config.yaml
d_model: 320
norm_eps: 1e-06
train_tokens: 797000000
Each number is 128 + 32 x the weight over the matrix's rms, rounded and kept within 0 to 255. Layers, rows and columns count from 0. Numbers have three digits each.

# layer 2 MLP down (transposed), 1280x320, rms 0.0449, rows 248-453, columns 32-63
110068131090195119099185139113080122104110105073153177118115131168117092109072112078088143106143
098115122159160174169120132098136154105125149129156130103163116165128171129136146146128124127110
136132054126152151041147080112088164077144157152111134135138161185121142112093072072123136121122
118114127147154122123121156052183114105182123119141127136147140104083130176143124124084163174104
182132122129120113106188099097089126144163121112080134102145135179124119123126111169076099155088
103141060157146073155164189193103080142135150091131129103148093153129086159147086140083152102096
111152062121122107196086102129122076080161097194160133124107101132059146160162151077040204087146
107149187123109232116088131152143167179160145160074076124090108125105094084129156160064094108086
144105098110108125156082205126113142105118136128182124176190127126173126144119128054153145111120
110187149117137116133121099102157118151135149195116172118173103108125132156136153116180112094033
166136096125163184058107188158102077151166109144139137139110176155156186077193147076110076178113
142120168106157113124077040119143112113169110127162132159095098097099178125091134141098132009126
094097123216152122088130054123066103146072112175179107167074125131104108161090109102137129127067
100088168162112137111127198158088082147155123155064087102170132127072095119136158139177137157090
175123047190178143104096160148151143117161130151110110132149115089112097163108148133207136087070
104131120154110126132103103160113125144152115149156128116168096140129100116106160150122123121140
060178090128084141136152081193074079115193082041164118122158107078097120096148096091105167186104
114127142119099167103107137133118094114115080152112119120192125141105168140068136167147123129149
138041184142074148144123147110137121125100077115131116137124121176151155151148155140115146145120
136084163120151145133098103101088152177061088104088144076088138201083118136095123124111206118169
133120153139146108151144136197110140165132157211128131124146117148134169143053163134156099119117
148179156101127146189156107060139043085101166168109078105150141082123096142175102189141090201129
145124137063152125129157166096140128111103123148136166095131080134129075164110140117088135099152
127113125183174085054133047146165102127177147160139088157116114149132134146162138134165120164102
106147112160083091149127112181138150103111131106132157165140046161129109107095163111156117085135
159093115121123137118109102179101110124097105092130164104097151155083155138098101165161086107123
128131077109136160134120058160124136133129080090105195149166133112120091136130149113119166138065
108085098072098158174058165118146115118103150130138148121109127108149077088122156130130117168094
099132141145126151106124063124132124131065148101087144118124132149184114181103124130112132092175
114188112098102055153169117106072142171127073192124110157137085126130097106169121127170106126148
141123092175113167111109119137092114112137098102136170159103160160139077078085101152139163099167
123077070163099158100146151166130056161129182132086162151145055145100107162108160165145100126094
135130105159145126135098150090157140118139146169143129139128122171092148124147117068110155119105
164130182145151135120134148154102108109081124134157126086113108079082147119107134143177130150152
138120124178110131150138179113114145115138089145044197142107114159129140097040082105135116118140
141148067136134109147105201117118143135125135116185094128127103130063129134092081131104115107138
178080129128143117087076147174097154112085155110129144174112091159134105104064138120055154138146
155077089141208219055132098171163116140178061150136194027129079129104067255064141094173230083133
098102166127157157113147134125134190106144128106080150164144096135147111070082153152213122116102
140163099052131176136102133095068077141080112175134106141090177195069073071117149170115082189124
136155107095103107138139087097120091119138107117149194141165096170143145160141072151091124116143
145060114089100088117175158133129067155146099168156169096156113167148148103124133116163101112098
080076115127129186145064134115142142093138192164167096063182181121101114168185146084144108147159
129119115157144125081098100145123092138112122120153107127080135088180159143122116095135109125102
148144163115145186114063160153154159143071151121128075152159113122103139163143177126105165131159
131104199155160106121140103173103111175180160135155132153141108136108140134194134172110118144131
059085153133162066096044115113173102063096110064077105105179089141069139107113199114190125159168
136116109106146123097065102112148149131121116195118140122100103075119139098145183113108169111116
117042130158120116111183130122131109092095102094085106126149112132171071146162070106095121113123
149149130080175099094080082222117095075139112063127164147086118071159139105109118118156149126162
135132096107139161164166124130142114166106112159097149141138093112102185150111129125139068114111
182171151150164126135101057142139139108113091111122093093115154095177090139200129114122150110171
095119108126097124144141139145125121100151170133137160117111105123136137127105141083115126070093
173201101130109141078117143131114070115155088180116145137133053106122106100130125071083166110133
104165163150073181135141149165138132096095101060143127109156144149147153133101145167170084066133
139159143170089122122104136180131085185107065115150074042111104196127095172120130156086162102118
144106089154136138151143113120115058120204172117121118118109152099121084113078166118151138183121
077163180111120141160171146131085089087095141149122114157174170103161094138106173158099149109083
103149131103086111110129179145137124106165172157188154108139099174125114150123117101090113128160
090078209125109063135139134111139179089126065117080148133102079095137115088085147119086140134144
072112152181118048126129154137157152141109163102154116139101129197117113102132148140071096139162
106092079077093126124140122164121100110145111095138176176087149175030128192118109066121115048135
158058124148020095120108137172147149099121119190081108111140142144071130153151103127086149106105
140136171115108177093094097143114092142171177099126093152100115141109155171161129120192109109181
099161157093131146093127107133159163114090164161169089135131108144113108114145190119122176097121
132077139097071114126152178130118108123203157160118151089128104145118112153179123087119127098130
105115092167135132138144180108136127140158171152102130118115121113137126076163119130113091087126
088115167105113105139100139143169139148172111133165149149124099158122097108148137090142155085140
148122095161066122106154162147157054120186137133126207116077116135105091144091150129176094065140
086146138106102147136109124163134152114086142159088125136122109141153101112127132082131134110116
223145058132135163151098108082200118133138089153171124107101150135099124164199119155111092055170
103103111124091151132158118146078125091158097178134171109107067176098064158120132094096100098123
135105110113168098108105151184109078122097093097145131117134145160097074117162126104067147215088
137105096130096156121155096086123158238189071112133255185139172079069133135111082110167126080126
085110091128026160169156068161108121095213112122133119151084155154098120172130127136207136098126
133129052081051079065172137095141116071122141164067189111113133227000049132160131153107088098167
092088117159173166088124161177141117106132142095116179144128086122128164096130125076125143098115
147092137197186114091152108189140119095176124149179073131107144172151126155143120148119088167124
148129167125134081125153175149172133156151119146126176150124085079124033127134166081150165136158
083104125109138139150144093133110173138122134067086164114190114154146128123086075207105135114137
141154172146128150101126168151164126178164131145105172062089051122095041125131157142146128137116
121176128043091107185137165126082119139103183165106115196140114098154119153113143121161159156169
097161139073158128143135159159119092099106122143093113129083104081134147110053140081081078099153
147117070141147076148114147130172136076122164148081135100173101151145176136135135140102122110107
108153123128080106143150146079167092061151180143127141094106164148101103128167084129126058114174
138116120145111182013139141149129096146176151083113137094145104091144100192066066116125122117176
124131136129133144158128136161129125119109108124099141131088117136094133152077131141122104156088
147120154127133077170158112105107087127164115113149140118150137144129133137066113159119174110084
196145104067122084071121136190094134112104095158133126134067176152128134106170097109057069121092
216128132112135115112121140124129180124161057175145094088152087127083112167088066161060085137117
168123094137077165080065143117119126116121135075163153154090144060165137147152101165139121092147
130202127152110166129145138153176135082087170137143147161104167156104123100166149133102092146109
207124065171121160085114184097144112091151110145140132082094092126146060131126136117080138124150
156143170099151141138094110106170152155083106067166116097184137203112123153152149107148166133140
107146058128168122135092130118116115107184156169163088127125140049034131153155110096129122215111
170135120146114147149144154068097147159152092180168162130114107197112130128165097147089157149142
116137129081057131144163159118084120125115081148061071122141133107176061157118162102119118166133
107072108171151106088077153118148102159148089085149085077154122121140097071133132117159181073157
163065146079046103141131145108131096170149132171113132133132110132109122171110155111115141126142
092129095150168070121133096135156114086152109121112206140113193126141116180083057097172131074151
102155061123158096085138133113096148153152140148113125175131146118150168193061123155137089138089
145216080120082056108068160084170109148073094176160136133082139139143196085027137090112125084121
115084112130140097104111128184116075111128135136146198135073092140122166193104149113125126104129
108120056147121130081141144143104143141108112169125124125127173160142173093129137049154193111194
124081119150089116151088110143077131129137111114165136119164100141132147151143173157111121103169
169172160133108127096017118123059107163142156163103144135129120113080063106167154099086105136077
109091071112205117088125101194167128159110143186137107159054114084168103104109128180154125112123
134114111133116157105234159131052151095091097093058128149150103135142114147154174158103094134116
154074145078145095165099125085207090083141150158106120112161076178119136080152113102085103080118
126090099183119149139142121118133172125101133144129121060143149117148130167094135138124111081127
139112141090140072102127130132134096085074123126106100078160132122085212121090124104111130152171
095164149155116161131076087101136122143130143135128034172152099134142128185121173118111074105158
101032102098176138157102201198146152149092162124115190092124149121146157095064116119131183143115
131113126145106163113124121184148076118101138173122186134115167099170121210118128067099143111168
147147129135101174143148158143087128138099143138122097144124186171077181118124114109153126167131
115100123110092159107155146154082126110143096125160146132148167109049128127120111124114072116140
096138132141136083200172137151107133149137132144114091157081152137127168095164100130153169079122
121113178148087128148087114193184136151135136169127144129145135116076130143145149164137129111138
138125080167153156113154112095121116148053115142085115137126120113129133110137118111175137064130
117132112184156130148131144165139080126158156158119141107178115135131191138103153072147124121163
115099118139118169108146150128109179123133156124106173126139106133131112101135146139148090158147
100181145157161132120138120191100155161135186098073100150105111151092125167107177107146112081130
114114174130156191132134076103089136103160160144030146094109068090129094134164077108162122146130
089132139111130138165183124129123135090095127153135103147140064107170035100118142127138144136147
143177140141145150090116157124089139159110122161154136127076133112070093129200135148124082150133
136179109164076117150112187158143115105150110117122110100140150118148128191110149118132123116170
090154150192159070123162135112068192107032126134160102151108132120190150115161134172146107116150
072124121181087066148157102121066111108142111131171072184111118089150124196125125089139110213083
163167153099064095148113110153110149107096121124135107037050195159144117162133144131152179133137
169134113117131078148086111167124165123121116132132147122088117132120158175127089202124108160090
102099089169106065060037151110152099162155059065123153134122138126124136092097062111155117141140
134181119115087164121114188107132103128082101099100072120137121153137143166156083166126142162115
122136043132156103140098110101132158091154094120120103133145132103095108092116112126154184116158
199076023140168169142137080163170129136129150098107115123103123155211109178117161083153129131133
096049132126121119131096087118135113128136213183102164094128160134213157093123118100097068088131
215098089094183157139131156138131099110134093142173077192146176107152124126119150136140137122102
108136096127146154157128177164134054132098119129157188118120137082072110136164113103109052145133
123119167139162159143106130127085153116142148053121133133165152156116120102118114110215127127136
134143099058108139121148108175128093140145131109083139123130136126133110071139150121101172142147
130164110126181112173179141093107150131167131151118114108103149152143086089124143109127114155203
129165078101118115110148213166076094140101081090156169081100163165164094089139112122095118183096
087107144149105096163153126112133127120136094121132095200122137074122158101141125146129160164127
118155116106084161076136197135139082105151132171149145094137140031074122090065181099198179197138
210192084156188117165111131099102130171114096163131138143102083119062176168112168137065103109178
100150158129091158143110157159131132109119152133161116162128152092160138073110143115101110141152
178091142092170127098089142172153145100108220142143144077152118109119123158116140169141084105081
162166141136134157165066150155152107178086162169091138151134150121123103158122102160087149148089
152073149145177083148106110093137113069129155165146104118127169141162088123187080149157117135158
174134096124138085145135119068126150136087156169112157120139118149116072172114149095129171130106
110095177135197111161093119157196076119140123122099151109128148106123077114115107063115120085096
103086173077088115137184113144109115089136146171111164093097106120140129161116187114117169126143
123186148161171152101097164157139134099090142116092104130166125150172140095162183123166092161194
153165175163203157135101139157081131129103113104125151111134132113144132121132153119178147176085
117104117143135125073123085161121128158156111140118089077136119113145116123093137169106088119150
143126102130163108128070110123131085217135168131133130112106129130119151087135099105110165107154
096125079183131174121134169100079150063119139129092119175055106205060107168125094129050164154164
106140103150108102128135115111128102092139175107138106152125135091134213123148167071107210146111
143147160147074057150151132116160118121142069185101134150098162120126148101123049137109129140088
158129120139184151177099096081151107152125154126064095109119107136137131110127119070182117134126
147169133105121115141116111160134187116209157129100106107131118092087170095156091065132124130147
121128118086128128134102142153115123108103131041095131144138153091107074145119090106098153121085
127137151199112169121176128149112137139103105169062128145104109097117148144129177130098140131125
109087094105105150091152066191114122100174160133094117103121131088140055116118144152105134109115
133145099167154144108082159140167133078155156154156108129124140142179125168065122152114119153141
078155114139143145066154124140094053151153157166084096120123107143129135109134135093168113099061
234101147150196250115108126121089151203093111154170138079118128118133125167164173087162110092131
127059116158143105174146108094143100100128153085131114104104140145084121130109162123133057106106
110060077141180095136103139128096189141183130093155123141121152162174146080112099130160161141139
110093145119139107134110109164177143124179094165061141189121130086081140176138115130118083118118
154140131149147119141151106172141067146159116122118134120120176099141125140218115130128130114121
177099079210117094162112069161161102094167081098208180111087124138101092119161055034111125170177
087186097119106111140129088130085118149108180134091087099131163179106104131089133118131122159139
109132093149191075168138175158189142115101063111122152093084142147162056177145139115148069115078
084212131191128095121084057120125058108095118064136144101118113143150143110196118067106100161127
114147104122138145069111116141131145133172104126142127196151142147144124098110108068147122111104
119062104115062105093115068153110189142114095117106163113126140110106164089142180122146139123169
181138163100109153196169119164105124129130149108160113124081148144163173106067100164161087174130
141126176123083069093093146107065103104167135094169143152091088114082106143133116126136170148064
104130133135136143117118128164165138136106160172139117104186099132109113100121103116186112118115
125127125117138136165184072087133128120124087164087175074112095101132133147111135154074130160134
101167094109078095126144107170110152133164095198085143117142125087128122112133192129093173096135
151163169103168103100124097111122078127179157129175123117158151149089097173140135110137101167099
083137058153150048130123143142124087154187170146119159148171141068082187141130151122102152170153
157165126049108129136095057143185112134146075104142128131084122136172106109114121101112170154117
084116112119092095166128109172113130094149128143129180127132135209156121126132184093097123083093
111132160132122135108148093153124122118114112101134151103120158121084186130097170136121057093166
140129111100180100153092131140139141131086090082096196111233154063132115112104189131067119084178
150150099152129124136145136125137122130123130112129100053112141141078069105170144067170114049114
132125123112114117152157140119074128114097162105085128148117135178091132133136141155163106180106
108078145149154091111151111121129095154162100135115139118110124093120137077174066080139193130070
126151086129092136166130125100187194139133051126080116129143171172150174099150108112118103156039
155164078111129176080121090130109109123153164107041145106173129083147098121120150151151075098159
081135109155076093154120080069126112136134138151101110091134082122125183134088140102110125080130
137133102154162166104157133145118089109159136144099126107105160152103114142171148099101075142165
141090141139145119116106127130148088097119151104138190098130122191149129097128064136132158138149
096103104049141143128137073130171151116142102128117191119094106147147154114127147138139041060098
104150122084102149125120138193122141106067156129072120136104078175187113142151146137132104084203
123182137067060120121099106123092133104114127086160136080080133125152130136182185094076113101117
122112131160152113081109108145057138118096163137144119100117127130120121177153155114130138135106
152141148139103113124125201141084187146143112053126151111094106118157145131190110095175066149149
131138113118120119154111168210134141123084188134109139101156144099057158148115196100142136141115
158063151073131162043098134123109189141114115190130100104165169116145094144092135133161120100100
156149139116145154154153070170122104108096116093128122116126142092109138114152079096110188092123
128071144146167111176099119132109177130070131096131098151129152114158159121164105144087135115138
072145092131119124078056079109147202161127180134153201074126150112104163095182111096148101137103
087175084115071085118147157104123083117044108159104144185130129120085099106150158102140138130156
# layer 2 MLP up, 1280x320, rms 0.0938, rows 249-453, columns 32-63
131098117114174120086101081117103149148138121070089066132093161106193031152123119137090116124165
080114147128105102139150137087157158104030145115239088146117088085120111114145156174142150166082
162142132119162141159153144091131096109115090154132114141104129089081200131128141154135122181144
119135104187168135117132141144141150148138147119136086168116136119073146117123127138111149098131
141130127106167184139101159071163080161099087110163110122144136141137108110151131154154129120120
152154051145075160103134111128106090141125189106111134091099125083125159111134121079100115082117
189096201048138071147154109160145172125101133036180103102149112118146089110088107131081184143100
151113128120120080129122124084132112102139143136170193096147157121145161130104173137146138087070
128145125128146154151101098124090086080153153160124127110167133175098107029126122120137093170141
137130103186107119170112094134169236163132103148170145091085170125132147157081196151157140122112
157145120088157130152100175089171060124084157126076106109143155102120109125135135127169121167153
120138109076106131178112152148125134117158107073176132076159126110077140124144126140119138114149
111158124154108100158124078127117132111165159102133131163069129125089122132095123066131124122145
105089128137079127148156062168054132111101137103118087094154136155189133158204126139063124143108
168085137170149099155079128174149138152112148119116105113149119109152147193143167076109144131180
098135141076126154142145053119144126098113169144158178142162141150069089100076107141131143155152
133138119084193075137142129098118122153151122098078130148083135084156099153127149147149150155126
129192142124113100124111168100109157165131124112130078050106097140182087226077115121124117053129
121198120167093141141102152096144178101088180082143126077173114112074108146171095129070157181132
087120149103127139138123102101133113086140088165125160121100085104100150135192090173140080176087
147142152164142130079120108090151122133137122090111144144133147109168112145152149104110109165114
156149148197101119161076112130147156133124128134070110119131165117137088154124082074129207182072
153137141135112127149126033159167145113149129110119081143075108114137130177105050068113142157120
130107142136125147110112107116134119110140099097138129113118100100107120094159099148116101159093
097104094173161099146091119091100118098117081147157119098126138107134140176109138146114146183113
078131150093137114169128154119136130135149092204165109145141128140175096106094153122175116155113
100165142148141089111142119133131176139169118146150128139128127117070139157134069135128105133145
116136135177156077178098174098107111132200100116164140112149114135133134136115127145144175111133
128111099098091125097166167075157123137131169125097120205153140146106097123145138163137126137093
109180151080206121119149105104176152129104086128116155089121152104127117104177199147143126195133
173094105152136131103085104134180135161119100159138124079126129178111117107029138121125075113120
167184153117148135151161097089137137074135130088176160100095086112150145128064158121129177154112
160046149146155142154110180095172100165167066131142130091131149100187063121172132145175130158132
131132092091162149087096082106116192096138147152114136144123063144096140120216080142096142140168
177172098065178074075139116131163097144127150166130178144155137072097165143136107086111137162079
217213128140091192149146157150102099091148143132147124135202128101108098163130099145058165094177
188114134179207146078134064073187229123156188104124047134126128101182098165122136098135126080070
131093170171131136114148158094165127099136188106145208144196163137170107105158181114130100060106
126174138148119158156088159060148229143167104133136110106112177137153114110104177149161169107049
157074154140115115162059116182122119177128118077117109158092147160147164113108110144082111177072
140155066098162134136079117099183109114061167116209100168149106053086094143107122160162116134178
110146114137121147130164096155154104130183157129150133079127127160101097150132171163102192175113
138107172045123129127096133065150119108110146155113103194131054157165109140185145150138168153201
149109154134154097111125112163125138113085095196087078108075154096147116101075098148082161147163
178105110156062114153105117200138112089170157131134106164124109135178161111118133135130128139164
096131198106114143130130106111131130161182077133126126130199138137127169070061204139130140205127
134131128173054165166129158106151145120137134104170087091128109129135115054120052134135115122081
042146153120170174152180080164134096164117115170113107068139071162136151126152150065092099173114
048109137117132144204143168081093088177161158109127105090185149129148130179059146153189088131070
099132153158068144151092149120130100129140169133146087116133062136106141158176108070099133070153
144127135065109186172121163097161100122133188168161105164151152134160157092083099119163137110184
115130125051163099120160150111179114153094119072086139093096137106104103128122072206142144133110
100109135097175144156141122154196184125143108101174091066122163095151125114083089092109127143136
132111121137068148122082090104090168106093133116193162112121113130115131114112186088146106078138
136181153101147157132198148199114151123142114128097102070153155165147114167111089131109077092175
147146153181108187145105176144127156122088103136120121113096091096130179165138145132089030116101
169133086124143115179147180177133100120080216114160141125189174129186085135140131157143125085099
172136125149096112100128113114079084138157138133146165140136109152123116116099115202138124160168
143116110101114163156116128173189087132067147147181108102133149103089166159180137104170132204130
120131101147150137122165135104130123155132093126085116145105122097113092166137159164166178132039
116075138132222092120129100126144148191132176084119175156131124109145079141106153145173192171142
125136120124110127112178121118110125119127158145149141176108158108107100153135149145171162115157
119087137103135098155182149099138155103156129085027164140165140188109172152146137199138117128114
138090165157121188137128105137126107130096135115091095042194126103136161148148128084090147106078
085134115136163142086148105127178097149140104097147141123160152127108107139121151184096118160129
121114140122169136143190102109099111116083172175137131078106158145123144154108118116177167135044
169103187153083128155177134139149141112144127159105059143136104182119169065106091139170099137125
145134121099135162109081118148147154104213192122146138171078113139102099151159085113143109116132
108165125146133190087124115135111101107130073136127152157098109119129098146139125106142140109124
127136117091090077150149090096113105124139142170098114111196160131106113127056092100164147166115
154121135127163136094114146134167138178109126131174158113142148096114124151110088131118105178123
165122078137186136103132068079190129139136165151102085080115060114170149128024145107148096170144
172169157142198216141110101149145179165093022145059079134203130129149161125108162198147156065074
106129088135136145132147112083138064115098176115217129169185112112094124157125143101099137093203
121156135147149203138089182153158150107095104171054105166128131107121180121119162099162173172083
145115102053123141115087075158157142202123138130212119191129147135127174153125216131175117158101
147137121100068191119143044143119160126106152120070117156131158111151107120142202142125159170136
112131093218079139138066116132110155120146087110114107128137101162100104127177121111125056156129
160163152133058117111116144105143069127165164126089132135123177103084207108124109172174117123114
084113142129159157155148179149168177099166151118085017111168117125164125147145136112175084114119
123130131144142094160133117111104139139156113076157107137154145169128132080155111174103103127081
138157189091100127124098144090113122152077159117108123157109099118136080137131138141103118094140
118118167105137141123120113142147186135107180102179110158077121149105102138131123110167125160106
163113133122171164124137128112135143118104140139132152122123157109096113135146158155087154131104
112117153123173122186147167129165153142081101126126108120071106107103153133103173043108057191063
129116161121162141098171119117103119161137192193056122137108149157114089125092096153144139117121
152107161137146143140100127156175102143095140125159121143167096135116119132110170137149108150180
164103115149130142143129155078118111090111181134191100156143123133171158131164093114092105119185
142168066144191096107123123133170155084118119140123095105087171143176150118104115159157082157148
063156049136162142119160161046149144140046084136119142140110138100190195161139165083100150138087
106136063085127092166164099106074126185124144132101099124190087098179078132119163139110163148128
190166191195183183102096187070136134148127115179053101074172154124119119100127119143075090116068
138123123100141169131140166090139070121164167141153102130138102091133112113057135136118127131146
116162155067153076116137147101098119189144159105097077177158111096149136096137164160187061122081
124080133151115165150187128134146118140103177111115115097175090122149127065117135096134104105137
141135120142152121162139133081134114103147136129106133150107187098129115131129078124137160138131
080110107107081110201131074146123149084148170152149126134131149129085113164110074127125131137186
134177124124103136134114148125107165105086124175126128154107135083164156113184138076134096139116
111159108140110206110080143119082142057134130176135093110150110141133133102103117177131141153095
116141130128142115157095125127085139111100179107152098161131199100093147112158098112212127087186
088107138157120095130095152172122186120134117131152123143141119090126140037148077167157136117150
129144130110113116153110138146127103142069172153145093108117122147211152085140111174096141158111
120146116134131152096078149169096151102052123144093098095140110118142201136135064140098132140160
103155165101128191112149136134156122132145164134124119143124144097119085148110128068154099158109
136095141158118150134116133094139108115134125073117142163119099137096166137139117119093104075098
203048130088201130123117154124183119174041166135180089180191181116139096109108137099115104099102
123077165084204164080141153175113140152047158176143091175187165118207081128186138147150114131089
162183186121125161103115140165135140133082110063117117096176086148144132136116091172129143117141
116089101092143100084131166133095141178128180088175151135127125109152125121132135129126145121141
176138146132114156114107132086102128123183167198103094053145069125142181111145087149122157143107
162127116161134089084147119087062143092080183132186154142132131139181108149138087094127101120117
095115183070159152121190163139135129108135171099136137085117104123165089115141116088140158173119
063127049159194129132115130105118115172098141148139198186126167142097099061122124127140165145110
169118073127119160152174108104056125200066095133102133086118107076103039113140097201181120141151
102083096084163195140102092084111034152136118173123160159182120124086203100115156080078167162116
107142140172154155119095127106137126131094140108135152115106140121147105104112119100121080133112
143146115118154095171133165146112159147150237096047153057101119114154174095169156184169103145138
173094172118112122088163141163051130118142148184113131131089103156178134134102037111155148121092
127131157117143152142145106111123174084162173089171056152162147088090098080176121139126158100119
112159168108162074103114093065178117130109138137077101134157122133097146129142144171166135204162
169100149144119150119118087088129129112095127147167128110131150115119104155126134141165156126106
150148194159128101181094203177129114103106141092153144113127143092099127123169193124127097105142
156162135121098065152106161157133140175159116092148097145104137138089192157131125118190104104107
152137087126127127132177147080137139178163154054142109147159138148137117126142068191121141129110
109156122141146127094175146124071080153168168119119147102110099133114124182097087130135036123173
067215122178086105128139109116173159140084085088188121167149166178153104128156072057165144168129
067200088104093118148102088129074154128098124165101169121155094112180124113138156103086115094117
156134104147097101131207127108109213106082171098159121091170132150125125152070152091120201157107
129113174124120106156149100085108095124127163128156129149170119125137094127131098126120134130072
164140107168147080153167121112143156101127108112104028177122158065144099158096145164117121148068
156091097145149099098117051126179067140181115169139133135099124129083086131199132118134158134069
088175164095057118100126128177133126094168164178127071115153186109108132127150161142109129138157
124127126152128164103106123113135161127156109035153146072129124112104112123075155080207086109091
143127071134140084133126130086108118119153110126114150134150144145170125082124148152112149126180
142116147127157152200108152113173147193187154088127169142117119134110134156107146151150067147134
125119111144103159100119135082093162049135147164145092156119092108171135155112130106083115090117
118167131099147199107145126186068079113101100117066142135148096077172047135163111129059158166140
141130065101063103089129077073155134159152110088168153084131125150168073076177157126148197118138
130100156156140202141135145085120137126157159134079140123187071131136147071110158104138164145155
089081135094112112129092065049159092149137155181167167185179125148080150137109163135103175130110
115116114187171156093124158123148136132089142077141168112066114156165119139113131123110155133151
049076149074188139134198141084155147101139201080183072117172085099186137153074099062169147144151
164052124085177142145093070174086127150160130058106099135130108150179116116090160144112188109122
105120097119084110116133129115097119162120163084098108129143070137155096106138161127077200092170
156082176115165114157122130141135177101144165153127102162142120101089084121119139163159113126094
103085133155196150121188090116141155094096131137132087055140145118085191114079120205153106150086
085152104164127104126124097091127111118085095103119126119112092122154121149133028170139175091129
150132161148171103084170173125146061131178125118166134131161124118144094123067138120131153110081
160213142127135114172162101156153077145144148111145075122103162087131131160093129139131097134169
143083120124187146134128069113125076113125082133112136157110126133171146128137088105161109163139
150153114095082096185104102110124074131148124168135078099134168136110167153142117117125156118196
149128151104108107166136167152171128185143145147163121140144184125115101126112113087066097133136
066176131166125096159147036117112087186147161142139152160115098150086166145155079175107187119098
102148147181189195102142130151154160070118091090139173093078147097141082182116121116169112153160
120088122097094074148150148117090175186057084152139076106158097122160128191118126146148137089115
102145103098154132114100098132089177187149133138112188067122211185173155183078138088191135151102
153157116091163146084059152139108159079094170115128135120171094097124131129183113182102095168098
135176115148142111118127090158176169095107098085124100183130094090128114078144142097131132158143
140148161180142151161174122147109150161122186141121161144110118100116187122075134089127075159117
085088053123143101136120109094075138130104094110099088129102215092123182192108112047125106123139
132135150097099135149151134144112190129107166158163137106125097099120043150143100122153157092109
103120079158152086186132122095145138022173125085098132074132164107144128147151070085134126111160
128150136183109088120149066069180123092160119139134094139215110081139137103143085060095209079086
118149151097148091194136144126109071113134125099079164114149125107169134125109183133150146105094
180074088197188115101139078098166168187132174100157092105124145165134110153088149077212138121080
100182144086101148128064072099085161128133077164078095108203120128150153175142076175085155188145
124091143097085169168124107114125123147139111159096143100128066107133172141125128098177153123173
093137142133141109130104123103152152141110100120135063103132109118125126084157195132121129100164
135119165103054136124092158124158101149143157128121131107092147086109100101144159126141162104098
172169193118133101116130163103182153104107127156126062131116104128106174116149128128160154141146
164167140163129091228186165163151185153121078164136136074156149145139104130114119147085125127109
130203144142173140103126138127172121138174124056128144126120123135149167096192100086105204134167
130072087088127130139175157066177122144113154143126187155100117084152147167143143148235058086121
169122145112121102103091118134148103165096132111219096101130136112149118120146115207179154086164
118176167045117109172143091071143199106099118150152095178095140103151106130112153131166099131147
086165104088098171169111105182104094104092123124083151131060125152187145126097108136103168186115
118137159132169123148087146158079107132105148078134112145094139172144141157087134166111161150097
143090163185125122155148150189177138109186142140082176120121135140141136102148119077136127180167
102106109171135146154154102136069145140168112114089094121141125073124154134152106112219147145178
159163085087153130149103121153138150133129152102198131118117121103101108134121134157139097133122
160065118168144143091093127151162138159098073109153113126088105114139143139145133134097119071118
214143127075156125130127152059130124127122133128108136148119120116172108061134083141186127121132
104193150170147100120060121087124129125149090124127115115121133088176120091129104140076121150154
167138106156119130148072139089110161111075133104090112140144080075075120077156135151136102165119
132118164144126139180088150111147090125140171155098149132141152120091056154110116083163149170094
116083056137144143169145143141089106166157169085116137092175104170088173142119123098145098103091
197166158104103135148122113112150086111110184148165104159142156158115142119113137094147113157110
137120116144126122046178088103172105095132105119170101130093100102119143146137123134134159154146
104120183091068121142131098142091141110106126170080145109089138090166135134104120140122102109137
143155100113201098142150113125118153144092078113124122108159091082129099058179136088137155171141
166167125110118146117197116140181113127129113099142130187044098173115156137134103113080086093144
109122172147155119128162125138164147145099133162138098074125141120135147146147144109126054124076
201118186105156106115144165088129130092165159157130145152177072129127136099116114083165121156134
096130145084157181104159149148096144070113123203107120112106145098173153144058147176129081122106
191145090124123150163114145075130167152137093109146125171087118115178170143119154145086103127175
172159133126117105138101137074177122142207095114158097105179148089093157110135149150155143133092
101145096063116118135103119139095098082177169112086161120158068132133187139124079116167127119151
130126123099126084150136117112109171111140142171131155168128117108137180128119141103135135142073
136134128199107080170152221142107098166195111122138133111150106037080134120195126121141139175104
088127140159115132128090129100118161134207088083140098162069124157118100076176094129087111169122
132182147182138139112129138175114149138088131141120155144080149121127128098170137112166105108131
148176145129136089146150147161085156100092103187123066190166157122092107091177159074145106143108
160197154144107139155123160073095122132169122158195113118125164129134140122149114125132162135161
109193171124144156073174096174116077141129076141120098139129118130124136155061137104125137120144
138120138086159087133112116206156144177224135130127097062127118121094099101132148118044138141097